config.yaml
num_hidden_layers: 14
hidden_size: 128
num_attention_heads: 3
num_key_value_heads: 1
head_dim: 32
intermediate_size: 384
vocab_size: 8192
hidden_act: "squared_relu"
norm: "layernorm"
norm_place: "pre"
norm_eps: 1e-06
positions: "rope"
rope_theta: 1020.0
rope_fraction: 0.5
qk_norm: true
attn_scale: 0.297
bias: "qkv"
tie_word_embeddings: false
parallel_block: false
extras: ["hashed n-gram embeddings", "an embedding shortcut", "LayerScale", "capped logits"]
init: "trunc"
init_std_qkv: 0.0396
init_std_o: 0.00863
init_std_up: 0.0396
init_std_down: 0.00432
optimizer: "muon_variant"
learning_rate: 0.0136
lr_mult_down: 3.0
beta1: 0.95
lr_head: 0.0043
warmup_steps: 78
schedule: "wsd"
decay_fraction: 0.795
decay_shape: "linear"
final_lr_fraction: 0.0
batch_tokens: [16384, 32768, 49152]
max_seq_len: 384
doc_mask: true
train_tokens: 144400000
max_steps: 4887
dataset: "wikipedia_en"
Each number is 128 + 24 x the weight over its row's rms, rounded and kept within 0 to 255. Layers, rows and columns count from 0. Numbers have three digits each. The size before them is the row's rms in percent of the matrix's.

# layer 11 attention output (transposed), 96x128, rms 0.386, rows 19-31,51-63,83-95, columns 0-127
096:147109120120132139106140181170091091148146105107158099117094167142111154124126138086125128107115088095107160164088151133129083162132122135115092109073130138128123159111114157144169133117122132185145108084146099140132117143115118126117194141158124087122149112116173129135155120148088164099118105117156154128143153146098110119107129127119108133117144138141078132142158111130156141152130
089:129139146069163107124131158122129146108143136110095148127145130076132152121133098199094128151106099113167162108165136128149139189138127129108124092101122130122101128156100161160137086117125158117140123156138096118103104101158154159178087129136080160141133162150115120131128136126131128129113125087124136150121101121109148100145127106150117132085127128089076124122159133132157118168113
110:151130119109109161146084117135120126120165086140111101168094122135168107151116092142176129175100113154124121135118124109109161155174138149099097089123150106102127156114174112094154121111121137135132185123119141093148086123119147113157073106151135113152096133141123159134134131135153100106122147156133167118133121114124155166148109144131103178069144124115106120075143106124137122137124
092:116138121135124111113083124110112130088162120121124147101117142133133160127148158159094188113175114115123120151199148096082137126117109095136150119106124145126119142113167131186130110089128129125120107107120130095096150116119142164161149069151150110110141139146123089183148155183136125112122107134130077123141099120171121114109123103139142168148108116151086131156117110134134129122128
097:106148124124134157162122153140097149133122084132120142113122106160111111126158120101143113049131140125113125103106168119122125131130077124152096192140125137146148116110117132166152119100128127142104084120140143072135144143140173144135142135153108125144100093106131124099124155151167125110075143152163103161136151088139132130135101111151120135137126139170133119122099091142144194137079
100:105139125200126085125094112144159143146105134152123122107098094109118069113141140142116173145097140130110132124157156151113144131111158150117104156115127131105163161130119111110064116097122127161120164085142146121117124127145113132124162125185119117133138129103160105167142160130125104119089151148113097102100092142120128147089111141103120155143158134098168125112134158192132118111124
097:200140106091152134095129125146151115130113148155146123082113145133146150082118106132102127139102130108098136112108140162147090137102092150076112136163155118120121120163103127150071104158123130117143092093142142150123150124139127142129128152149113154123146108123146084159146095118146108130091174147143154107092124129075097096142154152122132152139119112145110115141158140177127187118137
084:108142141127107091127180136121097128119138115164131138120141156137106119129123104105093124153141156152140128177135144157119150116148171098133113108101145146106116118133161136097137108143109168142083162112114136134140078106157106148130112086108145086125071101128134143123126123104157097095147128104105119151142147077091141129149099167129165148109187143182123154134081131110167135129126
103:105133125152108120108196092143136113105118110145094132108089121148135112164150155122127121115109168124125088160111110125098103167120131153124128135110108121121170100169177135089106147132144159106133126088145138082149094134094159129145124113183149182091135148160086131108136125107149107111148128153143131122158155094114154105116107161160145103139121152095143118161124101124089101137139
107:136143117131135060107131137149136150115161156136159126100159129062142188149100086164114161120124141092143095127117146090143132132147088132142107083090143124146134117115138157097093126154107130099159154096156144089067133128134139136120133157139101164129097069168150117113144138163127115141109134134100172123137141133123155103146128145125134103155117143119131126083135145144111140128123
080:103114149121098087104150130173116146134148140131137132108175128143164171134130118081137075121129137083116097177113086120096129158154106120117143131103110172166115153156126108136166151164100111142121147109129132101132140163095100126096167143074136096115085123094153106088130123157168177115130134082135139156146156140131126140110138134120133142141115106110113110116139135091139147132155
106:145149078117132164135175146116123153123130132117151135121113055120140111142088128146146141120157108115169169091153144162172121163128125105104112144139108140118150121113106141140137127093126108100123109184184121118086153082136166122120123161152070110120112089118139131096130125139127167132145101110121138162116129140178124139123136135143103117094133119110147094136145152137122071110101
095:147102165130146111115106119132136189130117098134133108133146143131128128168174098102172122117141116145129128099117092088111118144159106135093137136141102163109118118111115159146080169108122113145138122137062142203165142142143113141107103173123120126165135151130140118168098112147162122117118120126133079141141141141142108108113167128142120135102174105090097137131088124100159108124095
092:128131119122172121141118113120136114155131141120106121118127121102109134136154075129149101126136134128147071076135141103136107150137148152148064119079165154100140116151093083120162155133174105137117109127149136134113147160130154153099166115079081112106105147180136103141139124141102122141141086085110140141133154152165129136127160096108104159120120160165177115131119155139144103134120
102:088135084109139115133140105119140104140105171135118129101158106103138184148144121085128131088147158112120116143133103107117107089149119104156132110134157122129159096135115166119117114170126172079147139135126112122080105120147075156134131148122124112108125106131160092172087167141142173148112151118118082144141143116134138121142139141132126130161126185144136201119113100121121101111150
088:074125166178157099160125109122126193123101138129153128161174152113116140138130141147106166121095134113118135098124129143130096094116159103108082175127115116094115125152119156125132140135162105122159118179113151189074118119127124166142140174115113127117110138149124123108124116138114118164115130117130087127103140129138112085120182134122114123131156139112131119088099159132117093129089
107:124117100142144145132179107133135123122165103160142128130135144133108076138134066121151100123120119133131093108078120167178162126095110137119114087148137092107160131122137109141137135143169141114153164120122109123131104119110115135127082136172138156155124067112117140089152150132148119137121139123132123134158176089132138128136137134128134145057178140121138143129115115132121092169069
114:149120106164129136076130153155189098128108140135100131128134137128149152141156160084125138155141115113130143143155117121123135142130164098105135107114122128149127133132118120132107146189136141128122115119101138142117146128098105109143152116138146124111210127118133136145176101103087097131135102109108098089153115121113108146105125161131148134153100078104086107109200154120085089136167
095:122090134118081210120164144126073132122143110117109116127152169120155138150148152119142069149142130117165082162103136095159123135150135106100126143112121142106098106123111130150204139095105145127130092143140122131140129172142156122109124119115125101123139161178126136104111118138083153100141105090107126147158140137123155135121149085113125096137126165121123161140095136134141119105117
087:082127123157166157155104154123117102093164107114112130132152137135095164131118103128107166133126126148121125118096090139116147125160129139108175147136101070142143123096123162151148157139152118090139153146119096074113120165138101119097107131075116115124143104098096142147152168139115109122111147165103098143116171126098177135100144168151136124104125155103147159124146154090114154130105
101:129140137120140157142156143137143138134117120116103110143112124105138160136158139166155139132108109090169082145133121085113123162188105159134099125142162124125125165173178085116155174124132130129111123105169125059110152093090141128112134124125133123136113102137141149093106125159128126150105124114131166109104104147115135096119119114152113153165143127081120144125109125138100045130099
095:122118146113130104128077126144163125160138164131128135148190098090116127120123126133092121099121131135104116114159106106138136105138119097122145120178174082108146135106101126160185161114106130162127124167134136121116092139134178122151123125085143105118120146123139107137086167101056123166079128131153128124140138090105141129147109128141102125125129163133183112100147136132159151137108
091:121127101100133149110120099125109119117128098113140116156135150132157133107100104138120098117151119114155113136101137136186150103129123141137107155160124148123164143167090119136160131095143124123136129134187092182165124169155156111135103130132108130155087167097119154124129142102110118081099118129136132120148092075097160098127147095126135139102114114155172134206107121159139094105129
096:129135155117092136172198108123094154103118107135114153108081124093128114096109115148121096156130085135140113140181164120175117134100137134145164137144165137143139134150092155145155106095132089157100137144139128068119100124127132123126117100142101117136151103143092116087103121106116120134153133122135134179089155143121136169126118131090133157083152139145146141174123129150127126139090
089:065130138146148125162131111137139136135107076099119159135171120106147135104148144132128132107131130093124141148115110142138122086114162131148107141182167092132150146175117106139103115164115145146154128116058173087156118146171120102102152098107159087140126137149161105139146146117092150143098128149139115065117127082109113129115122133127123102151121130122136102150104112156129170121145
105:152177109140097124145208116151115151111098138132124107098160127126106165136111135130111130110127094100130119165167166162129127120153145112168145106113133141097166124114100106104153111136129156070126123109166127101146152130092164097159114168137114112141134129121113133092148150133091099127135116145155144106080125099148148123155095131146146125074076156120122129143149115136091133097144
108:108127127177105131145091105107156161136146113134140124149177132136135083116120118177129144140122157129159121115119100124134148119106123111116136152175138095132103117091140175133114116120098146096123142164132144156103123100140105118141095141153111185093124129085113140130130145129173078149120158160132105119127110074097129091135101165155141087143139074115151135129111159114117187123123
104:132084110164100162157136155128116113126114110117146147116106101179109122146141166102149122130114139150127132141121116166118139121110157170107120161135115106158122135117167087150138176117119112092130091107152117176124164176118103094119146145180147112154125098114147146099146105103150108115111118160130170094103139157138096159122114121079121131146108105120163093146125132127104081078120
100:151137145107144097117119152129147063114107141119137158081119137112070122123141136107148129141138145122120138072156109151170131099105133135173199104117126136131146125117115131123137122128079104134136088127162124146111204116114136092086150146127164177095145125144123108116085118142115146154140107115122131143141097150114109127121150116113142083173118121152156132165118162137130098109139
102:138123153092155101152142129123157138166080156125105116109128098129109151177095132121109103112107146160164135113096159111137117118137127148162163181133130129141096085174118168083106122149129082151134154097137098175143109125163072135114131176101100159109128120148120172140108099095093146154141125124140123139121125171084128120127138141107148094110121142123153123118106149120122135103112
092:107127149118100096125123096117099122153141157125118096160151164106109128119095127159104155134118105143126134164133123170110092118150127127126173093132121141093079143086124126104154134135099156119123177202133126196126136120150097139134132133112119103087094182125119127136101148132149173151144160147118150096118124130128128097154173109128096129122105139142127152121107146110134069106143
097:134130128107143156130172110145123147125155128097164166131118155140126178140120079136080146135155126083115107139130100091090127120102112135156118103142122090150120143197152080126119122167129145099137171108115122126099121127062092113123115135137142114146101128143082135160134138153133172118116155143153162093131172131131107103151131153154146152117092088133087145119141110104124116140130
102:106104159174104125122138130094162134147076150111136147154123118119117077140167166144172111076118127148115134133134118126116117146118133121130123124140138189110144114115153095124147127121137116165144104142122124186132135116098118151144142124152142130124095143137164140085107105111101112123196084093112139159161129135156105123131084101132095121103184137148124131110103127078130095163131
106:140100106135110156152119128110126102133120131084107140173128090154137128103109173139105094129169109143104130096162110108130146127090136147115165118174094108176126099132095168148139128138149091067132085135119133134145127142132171111153130117141127182125134170103149109121126153108115157172139115143138147132139089125138124133122171123103134140111092120111135079130156101167103075134152
093:153153140114133080116099136105134146128172122123129120149068164148109122116129113133152157156129104112129151105152141135135174153123121136131140114154118159120095160107111154117092089159123105106148153134130171127087154076158089137113152153119061137157109107122120138110150113129161154118159120104136162143141101143137166163130109075132141136106124119154072124100110099142116082139130
108:112097126151109167157143142133118125135082145087089142111124126163147104133180196119113092142107091154092136112132129172115073115117136124118136148145136104114088132146130106159152134097125172149118131166093128138184139131111125128137140093130145107090172166114145106163099146106145127159140109116125092122075148159156101160132138106132129111149115127123092139149134118085131139119129
104:125125083123129157120076142127126113127146110169129083172148136122116144145116157120160142085110133145101148100115151166129113119139144111136081079092122119125135131076140098097115117121118210093176105152153126159170128109143154166131108136133133142164141134139153145146128125103131098141095153146155120088139119102133169079142132132136120123124120146126147134116125135115120058110137
108:150119153143134114097103131152152165108128140112105117151118159109119163148129120145101143104113148145124074155132151072098141133107086118101138138107094113111127114170143168119114129085130132114158165095125130119162100129089135147144090095081134139135126142147089144118150124133106069149181120148112122161163147148141127095128082130166157134146106154167118182140142123095114128133121
102:109116145131116118102069138102109077100149164107091148145122138124123109099152120142106157152130147143098090116147111134113124133110138157145147131125150143189108163173174123148169105104165144139123146153141130088119095122125108134129154090138141146108086098145133140083109112115131162126140158128111158145154089170104103151117112102081120145192126130128161140108124121133117090157131
# layer 11 attention value, 32x128, rms 0.362, rows 20-31, columns 0-127
098:149103120171185124132139123145088133099151108132113118139091150151105081134094183129146132136157135141102130091082141162172108075126157143075167110109133133098144125126095129121136171095163143146152120086127090112107180110131145084099113090142141106136183152143138139093146112164126113133095127146122112110124121121145109152148120125131173132127140113133120136120138120121103141142146
093:135117102130098117096143134127085115117126153171132140135130141110138139150159111129108092108158162126134103121130149116151166175115124147153147110136110120159117146135065133150133126063139155127146123062096128121116112103149128149081142095144129146115160148092159123136081150122091133124135143116120132128110133185122138143128096139158133111137107150146099175151159100167072133083146
100:132111152128112123084137119169125113146092126146103140162136111120114143105120160143120098172095101171131187118137139132100138120099141131129141125142145129127125145112120071113107142122092153105099131127169091141119104104122098092157090148109083129091096102116153103122133123117128140123128187149073177153114132151135150158144130156169137150159096114120144127154168157154102133107166
107:131158118089161116109130126099091147154110154125188116088136157131151147145034170146138114134118106189153119117117125119126136136135146096090118126157134105138139137140153129097130119117144111118119161092116122138167100092127135105150165135115117127129083142101099141144103099105120125132137129105108162178141135130125142131091160091104130105088151106118175154142118121153144139136089
101:120107093093115092157121058136109114171136134119191127151147145133094125147118125124153148128117110112152138152106123181133069134164124130157176154131133181118110140128124139134129103117135147121123108169125174117113140120107136135144130104084099122106134166097076153113068113117127110110141123145127128155120167123114126126173131123121141126140119160102069097125157166129130123140136
094:152113149163119122111156120142131133150123135132163148138158115069095099116117155152123073110138070160106147116111127118112161147112142104119113094096125175132158132119165148118123164130115149122137133111116126134120105119076106140107132127123143140155136209125153102122125160181158084154103126131114145129152122110132121140104096083177177121136122106170114108106137106127152125142096
099:131092106198153152175113113089156135146120170145153107131188134127126117168105076162137113131120153086121147080142139169159096130086096082120146137119125092125131099123108142115116122151142116120176134126122119126118135108138114091089098157150125139144127145144146130113109075118124138107128136159135086138146122167116148133126120098119106104117101120148123136148185152125114148109152
097:132139139147094113148135155104147134146133117180193165115148133131108143102161138106143093169134122101191110114096144088135121091133127100121111136097140151176134124094120152068170107104107091102123129129083127105145147109139084135095108129121137097125114134104158128120135114149120142132140166123118110121096146149164089115162104131121088123159152145169121163134124167138147135114118
104:152131122120135145148129145149111125146092116163123083107082147119114138139132108147145106146098097095118153125110153129100120106134130139111173121143134143122166151142150143176127129148110165136117153147121113125108146068087127132144072126106118110133129137131088114155108120110132113162082145132174083136157111165111119113103138122115184166097113114168102129161094075145146150176100
089:209158125133140113150112177131136074083102146176089110123137124123128128160135123122112144136155201133144122142134082138120133117126122099129118111115142105089112137110147111127116116108180140117147133137121112149139134109137134129158071115142128097140129118111127141126118132168120129114138129188141093119139150124118125100083135115146119138146092070148165080080138132156151139142108
106:146094131090139163122155115154125113167149160125133165135135111121081116105147136138082128124109159135094115139099153147114146086170156100149123117091169109100113152133145139129120140153172098119110111115104128139118146160091123136148158149128146102107126148138109084128142140170100115087161124085128125216154108118112113106124136135110114133134143140088131107101094147157167112165133
100:140065138111142113132138121071125092139134156129175135139068096081134124129122124108125121100145093114176149129097105149129086150103143158096127132122154082120132152146123112159131126127151086156159136135099154142133102108150126074117155100130117120173148112150152092148165123148158134136134144153127084139119120138091118142105140140098145143159110139154157182130136158121121110120167
# layer 11 MLP up, 384x128, rms 0.334, rows 0-28, columns 0-127
110:098091107160140112189110140088115130176106138156091136091152125146088124125171109105123125127110139134143134142140187115116142149161134130159152173133112147181097091130091117111136118112108162133153113124109128098130115163160110116113137144127136126155095096142125085128117133139142162147167120153117121130070161118150109156117100099125103092147153133127118111147162152103110084160117
086:134116111122136114071157099111158096153105159080120137133088149163147077124140092129131117102103142094172108140145092109113129126107157147177112120158117149126115083134171106093123123139098089144088137109140139098119123126118127156128134106124125119134097155115114110074138110142128098136124118152176112156152165108134125134131150148137143087111128124139193119136138115134136172086168
096:132125112085135128112105121132092152084156104108107169162138137112132124142158123139155108160165180130114171090106118096088139111132132125153132085129131060118115107140122130140106162116134101129121095131106136175107127113124131148089139150184131162119135135096111123085112121147130135080129102163133139160138154127204102164091128114120110127140138109147107158152121127130139127102097
101:118128135135131123103099115147143155137097118121098135117125112133153115140134122110094114131056122166167117110138128140120119105138119129131132134143165101145093127131115145121103177087145113131097161128098160167103113119180127128092133140087153152138139090157106133116115126150114159138170166118126184161123117143085141129153143100122153103125187171112105122125162162113106129061160
092:124115081091147106119152166085139099141119196129103109098136131135136106132148124165133125135128137124127099115145123162118154184121149118158145153119092118138081088159132153144118104113115121123132084116148129106109128128102147157132128121142097109094139176142113145086159119118110183149134129126114114109181140119166174148100114138142182097158137146166090140138110132098130142103108
100:184119126130150145065122140134123173150140124151123142102081124122119132113076111126129135117133140075130141124100067120162127136101127120158165120121162119131115106132156132115141145150123094114138125154144097122173110159099123126097110130144110131124088175127131138125142146107160105151109153116069138137122164166143099115161149144128115078136135106124175127159115070131095123131165
106:132128084138111101108123125159105119168067179134156152126132130126115135150101149173150132117150149109133147096126144141115115154131127128130143098117151165104124122135130144143132145136181139091107171131122106151103156157098099118146152128096078132159163095103117093109083114153120047136133076145148143184136114129133106148126151173126148129123122122140143127151114094146092130124125
095:121131104132159151132159154092142103142149122146132094111103110122161152165127155108120104091098124112146147104107156122100117136109150162160085172166098141141141147126152084136126082128124137128112106123121126122115110089098168143135139104125181150152143123085092139112137111104127144107121061158150113169122120119142116132111155126146169163163155128109074145152123138138186125113154
101:141096142164114101137096111144122136131101112126176138153129132124120119176116151194138185115125102133122097107127125133108136079103114146119127141156147183107080127152111144099156104150129162152147095165126141159119119138121085135107128123141121139099117144111101122124151121122117106119111162114146152117123107141140107078158133146136151114118154174156154135097116190071108084138102
102:134169151118136094160096137144134093099113113125159138136095149132169114160087131116153146100143125180137142121102132143154123126082103057115105125111151098146099094142155101127130132116135164120089161142136142122130102109137140102164107117087159135095117146098129154119138110115142140124110102138116145152137195127138152178139089144120108155145078139117139130092161106157130164104120
092:084148160102141089128131097107109101149102123141148141074151140140136097101135126147147149166154116128129096133150101086125134135083118119151171117136139133121131112082134126090101122108090100132104117117105167144116134138136162116148141145142118130149102130120130146099130097136131100105104143175154126170112102096116091163150136142092139116129081149121130175117102156188159167179140
114:149158094115127144137130178098180137105137127107140127165154143179084110091131116115096147163109126147114129093120153115136084137143139115161153101095087111113107128088102090115147141146101143114129162131096101101154155137080146155122130139102112139128187123154109115138127094108136170163139141162156171152128145145094148136117122128118129110093102161112101151098152139133156118146145
114:149138091109138130145132149078129127136141145127159102160086151176099137140115109150107125106091150165125142115105130078117109143065131120156166083122118149117145152127090109063152131130119094117128149129113106161159146162087131136125102148129129097145130158122142157119146094142119132096126137109125123119103090133114126110153131122135107175092123171096078159131156096148126132170133
098:162133092091183147118108121167106097162126165138125120118137094154132110082100107130147140130126123113167121097160094113118128144137146102099097164126119079149140137119102134106143114172121102118096146163140118160151139179114137157102112105158101137150089086117121154097141139151123132111098131153131160124121132146111119144088173066145138132137142142116186128160141099143122149114144
103:099130084158130129156122149082100157117135164119122126147116114124104109117143119133140095149132145131106113117133091129118154075161130072124100127123092146161110106110093145150154107136162097091139137140117140152094122144082127083159154127126167162133124119155134120139174112069136159136091159132095109107153137140168104159144135083131141116113124179139116102166119164099126145136120
099:097144098152131078190148134104140120136101123101139165111162090166116128116088155138176105120119126105118150131125113156163157110108144158144154166166135136136104125139117122140107118112099177107111134129188097147091129094112133114149121079083134183113168112121112122125136173119137131142136130149098122148135120139142093134109108112115091086135124116130127117129153130119144106115187
107:097102099178134131113127187103122145094110115106136144179140125138129105105111123163155136119089149099149143118132163110095139114071122138112124117079173140147169118164101131103133128119146112123152147107153151141118131099086127139127120130096146113096108114150130141143149200105106127139094143149138137186118120121122125171101108096157107127175152151148127134141139132116076114147134
102:124173123137189123094110161150166163126118149098081118115141132147113111145161100127131155149130120141122114142160121105172125145099128087131122110157101150118123102112127091110099143079129100108136158122130084106141141159151125153136099151087150152183165080163097115142156121152120092103157110159137140131115142100105149137069113110120143120168113129120147141165144112142119110123110
097:104119113136150116101150122133163109106122122158148108098143128135131066102117170153121165067123162110082155125095121105157121106108140127162106186132121092114168094148161144137138161125110109130125108130102171116148123124119134168131123129124166148114125134077117106127133125127136182125088149157165146116142105117121123098135122149140093107141106165141139195146142136141084130136102
107:154124078111116121132105147125114144143134099186113127120106133150160133113164201128118137118132200112139119133110101120154118141118145127126127141149122106139152142136103068135122123159119125116113149123140133136156109109122129089123137169130141152124099104111108127122167159094097171148101137130074105141140176128121161109141095117171121092153121132103131105082149120092127070166123
096:137154127145140128156150143140150170139126115112128135137124136129116081114137173131122140122079170156112118139111161089117151175111141107112089097101123122161117103074105137131097140120122104105122141160109094106114126152130182120102161145128169146169142085182116128129139117112139115151170137078152109162166126145095114151170150125093132136139129125166084124167119100115100121117138
102:104145114094119159133144170096146132105115089139124136075079095110099130130142161137121131138122122102166160122116103161176093118142129139083131144115167116149164115149087138116108153166092135112129154125131095152079123155146162144132134154100122110094170145167102156106114149107107175105108129124139106134132147083149140144140060136153137148107118107141098143127122112127133097123137
089:156138085157140149093129117077151133133138147105115155120148114142130129115123141101113117112160181128119116162138114097138110138116096123124119151116119107149110135136168100107153115127102178108197117138126140141102110167137163134132130109129088157085107122136114122158158163130104085137055113111147137134098144103133131117131114140168132113133132153091137162073107093088149146082136
101:115180127128122121111130130140148142096155140110155098117141144127140127125092109126115125123133142162137137197104078180090144163149141141111126127145136083113122076164157118088160140088128087193091110136127118127145074123159150138185143132130149133135132188154133114091120120122142080119118149092119129106122121091124112120124099124111109124140123104130124132128110155114166115159127
087:138108098116128118187122148113164117150133130137109158191155164100116156135145128123125158088113137099165152121098120139117126139118134123155153145109138121151092097095120142118056150158142095108098096130144110127109116132145137118096099136092121114119088135126099158132126177125117126150161117084136068153106123159116158147142134159128116130122102138175127134141113118087150108178162
102:079108123113155158066126121140158084154134126148147126135147119118097177135127117103114127114133096152113129086104145126122130174130176094084113110144137117165104146156157131154134147102151107131140144134099112133159095128150139177094133128170182113155119120125100146128126092145146096139124127186152184132146131125110141135106112122120116119115131120129124064096120117139161167121103
070:105141138108099114161138140111109106103102089105114104146112139122109150135119145131175172149080097117117187173126146149072116124133135130134071130167111161096136169175122145128129101106164134159116140087131155142124148115088098104152140158140136111109137099171137140105115101134139145165135133096167103136141156151126109119082153135113080130101117130094111150133126134108103154132124
095:130142129131125097084132125131102139112149099111115143146114115156137176118171084122086094134119095105122125146128120132149094123180128113125138153111128158099159169154113137137147121128159094114133139125121154183129136153174127120106111115093139134112119154116137149153118130101134135115095138121141104113066106105087130125134176159125087094150125152174120119134087163147173099176085
100:148146107134120166134139182163127105100118115104149129100103163135100133132135175128134142131076154179097124138147070117092103138099131120130096142109179090122154141150126147131149128075133133156110160134125135124108132148127138167118126111159161112124121129109156103155149127118139142144113139144143088151109107120134076104139156155105125170186106129082127139096076101112137102116141
# layer 11 MLP down (transposed), 384x128, rms 0.596, rows 0-28, columns 0-127
106:136116175112139076150143089143134161095103130145066135149131143155140131113121103189109159159124125123164125186134139132094117151122152160117144113111122128132141125135121119074115107126110127114143130127155108143148122093111139115138098149152115147098132125106123148149100118143132198141175141093124171094154112152141122124159097125086123140136138112125123091136106104170114103135064
096:134083152124116134151165109113150116112133123156160125145141175139143132132159167114155075129130080161151153127129142140133113129126128161128151114174145159115132156122080115108135110140100141089141142118097116110155128154096120114105117165160132122099069106119111093104150110132083158144166142136094133103164179090136133157116151110101111124083134077119126130146106122084151142149138
102:080138145075116178129115110117138126127155133165148118129127121132097146152126108099136175142120105156124140150120076113101134121140128146134118111106102115091132111137115162161141130138134166119085133106135112199102130076111170117142133177180121128152124131158142143098144122172153118109130150119090123094152130106101110085098133138167143101126135132173124128088094128138111152098120
096:160142122127123152146114124149115083111080150088105152123142074178145137171132180123120111134109121146122154113079158126119064120145116092099132121153105156120121138150154147085119114128124144185132104122136113146129156131165155099183143124146115114121165100121172148154078148136132142113110120119119117119143139137140103157112129137128140116113157088124123155121144102097101073143147
097:133085075125101114114161094099100182153132125126111125147148159124092124106142144155109157127172124168161142083156123146171120116132126123149091132130114104098140148146134105135100087147174122104146137110151134096118128163141138142136176115088121129115124120134084087081107146119126156112163132117099142139106133121125105133088190132137149135141113133118153106169130123136097162153087
101:137166151145085133191102141097149124175141126137129121132148129163146133126180164090163094142128146110154125108122130121145107158122130125122152119119146099137133131134141115145154117131094147156150126117128117128157088061127133128138119140128134128117129155071130083129099128111151170148143093120083157065133141139135152112103114158158111096105151110098108082095129094113128139155085
105:136117119147082134116163139135158155108102091137139134133093139128118116117055084140107136203148151120125140126094126138116164157113130112159115112169141108114117137127127167158119105085111083139139105108136137177157168135127172124144126136099148098174130144109089143142108073126123146137157171133133122104129101126099141126146137162133143119163124141106126122122123081138133145127077
096:131116161164134108102178096135125130137155154140095159091146104140138123077117139132115141141150171139114099141109116131150161126163102115083134100139129124128128142152123138134098167117111081124140153158142106115141124105168138136106139121166092119094146123152148123122157128107129137179106150131114127114110168166093066138071123131146100154077120195101128115115125122129117116155103
095:087133129168127115114198083129122119136180120150126151128166140120120096138132100163098160155092140106154168111112117107140120109106151129151151139149134143124148146098151104141108100099128127154120125172119097095083115075131122071099134107147122130143103091145117128129099120101164141131108112114130141150100146123119119193152161171123114111123094118173113122137120112138165126152147
094:144077159072122121135140116133121119093135104136124103167085147163117153131137082140169113093136139122125142176112112159147138127164135122151183148124123133146123154149111147166088130132136144099119125150086107115125099101133140128120129100152125147108155107108148115153125086124131125114119056098144165144108075134106123147130153162152101157148159132121118131178105083097130146115137
098:142112158129137118184094134092144088144132165100119103127188096143127152173104150098149127120090097095124121116105163116089088111119118146109117155096102138139122101143147172127131130176115156089167164152117140083160115159113126149090132143194126149111115116140151115104119167133101138140150097088158128129109117116132131148139111108149148137126137120095143152108126115107129159113111
110:103119134117148115147063155103168132145138131140144143111154172116117150130140179102135112157138098098121197124097146160120168101111147136131109123089136124120098132156126144119118152145111135172113127123116130119162112086100126144127130097101118148119158166147120134082110194146072111123115135162143081132142088094139134121107136124138113146121126139073132132100116152151123155162105
111:162165138152112135122158113147126158107137141123141087117109140120082082098101102129118140125118128186144125149156160114082112110105112130117125148108094120118123115108161109112157144116166114146122155123145126141096142107115154154158109137116091151102142179118106151102115120104190124155141137140147192124119142156174074120131146102148121140151075108142110104097137101103123157101149
096:154100178127131092114185140134168089103131081132103134120107100187143097178117147112107121123115106122127099128134125169121140083134096121134174096122161138116113155124126132129155111110170162136178123123112175156149123108122109058124099124138110129145137153136126110140124133151130136101132132124131141157155093134094161132144143132087130132174111148082114105112146134100145112148142
108:143136133117130146098113103170149137131076105153130074150165148137126117145081128132140130136104164102132145145095102147149111117159133109114106153147131105161110118114167161127150083181183136074098129143154102133123122150121173116170133117109134118113126115152095161120118103096136099092104146135116152126130150121080165116112129134141108074093128112123150157118171143113161099118122
100:136147138103102066138110092191082113137166099146153111153117145155143139150130156117117154126085128160108152140132115150143136147082127123133094124123109129193131103168104116114174106115162122132105113148128109134097159142125162122108133162119065067121127157151115132120129094148134127123108138110120126123146125101145125108137121088115126132149136109127156147117172159173128092096142
097:119158104116137136112118123128104105138104125154109142095154156156154125139109126101063172143143136136105150119127087124131119128097086128154144152163129122095122101138135153116103114103101114159142177124104161161148155145108148133113140130165158178149106100095089160171120168099151117116149183128121102131143135115105096142108120103146103110128161125153082144154166104106110107123084
103:124130113127160123148086122123142075122146142101118119122072149136111113131157156098099118123138124083131132096183111118145145147074150112131129170108087157131132143112104124133092120101130144152138128104160131082099139106130168118127115117193107200136147144161075124149131143098128114142134132138127141133140137102121142151175105128141130116102093119141126113135140114176161174150103
108:112147129113138170127131124118147155142114078133136151118125157102164134121138146083112128149142100141155133123155110131148165142187070125097159106156078116127148167129088127150123129089134108112129160131113117139149143109097119091108091147141124165114145114160101149147182118103119132098150097140076101109148167146109103193126120109135110161083126109126129150097127129134159132125127
107:142111173161126112114126139137139110122125088134164107097148135122085105128158144133115117168128113162109109146053120150101185108083107168097127163124174170160167104163140128078149119119133100133146129093131129103105094152109139128118130125096126135099126144138159128147137149103134132096165156096134132124130118121156132119100150143110168103140121137112126095093132179135106096109153
094:112121139160112141105124115102123112139135130138146121109143124093137155111115153123117164162140128115118073087131171155087114120137137100168103111156143152106136152125172164127113147139115120133087114083141135046110139091138091111119168123085174135147116117200135109166121144145140138135108128122126111158142156127162134131115152125125094150087126153147136091151141106088110147129106
098:100100130152101132149114133125126147136134132204132118097139068117146114107131126130167118163151115112118124125129130134123108113130101132124133088118134096161130118121127121083150116143119119162135140100145130199157113140085126148148126116133121143124133071170131122137073090177153139137089168156112145115131143155119155130095142110131137125114146116190182103103143131119125107114071
097:070122161167137126117168157135120103127101098094169096135096149138106193124128154111138071099107121123162119120131121152125145130107138134161157142169067136143129125105130114161126150115117094125077143132138117137095145074107118116125168096111169129159143143156152131149128120104111127134151136117123127131121088130160134110154195092141127155142123122116126097141150119122155111140097
106:149175149128123102126142113141150133115094090125135100106140182113134100094148140103184112168136117109136110141072138119146130137114123123157108112141120141125140115127097164130142143093178182124122157123119124080113172145125158146120114140156119092071145129124090131092071118130135134127160074137126138143134143149143108118137138147079169108134144135107121120146166124087165101113136
097:143118162156123130162120174123111136129112107094129083123064193104153175143126130109177128154100136124113173154110133203115107089152125137155122136167087097114139134101086122113131140161126133118115146120120113102152160133123116154161140112154116138105122135099100161143143144151141102109115160120128128118099104127125100113126088135128126124142131110122138103136133091086142142185106
100:147123124141097104141081157135134125097135096106141142108080120123171149151128116131131140125141144115122171124128120113126122147068140104168177108116133118099114161130129156115119119098132150119123168116120169065118146127129136075126113138135092094136149154171160143143128131134125148169122104122118119112144158095128144096151158136117150094091125090104165132145118141105170198088106
092:124170096134133197124050137151119146158154167199140122105126109164104117108102108157111100106138164149118111106129104086158146118127129142117141149091143117142098128098150111102193129128101085119124119124129112121098120144139149125111115097142137132148107133084120108133106160113122095120139112139136138166129121068122129155156125124110151096128113138160153112133130172129144142140151
102:115113100126133128152116107128109096125088124112102126114183110092121102134130130156133138183090132149138143121118119112094116136105145118108167080120130112121126101124147102165159100156167150169161122060127128123144149156123169133130152139069140143108131101136130106162174152142098115110116131130094144115153180173143159145110122184096123131120150095133122105136139102141119117105160
102:111105179088157114072111146121122177113137137102148144123118112142110125093122168095152110131140125083102127144104124105130188165151162118137118136132126112144117148160143136102165173112119118121114089131146135056123129148156112112125115117115104138132108163121124143157117109110133107137146150125118087159129144178120105142105130129098093155186098129153150123150094179126160114119122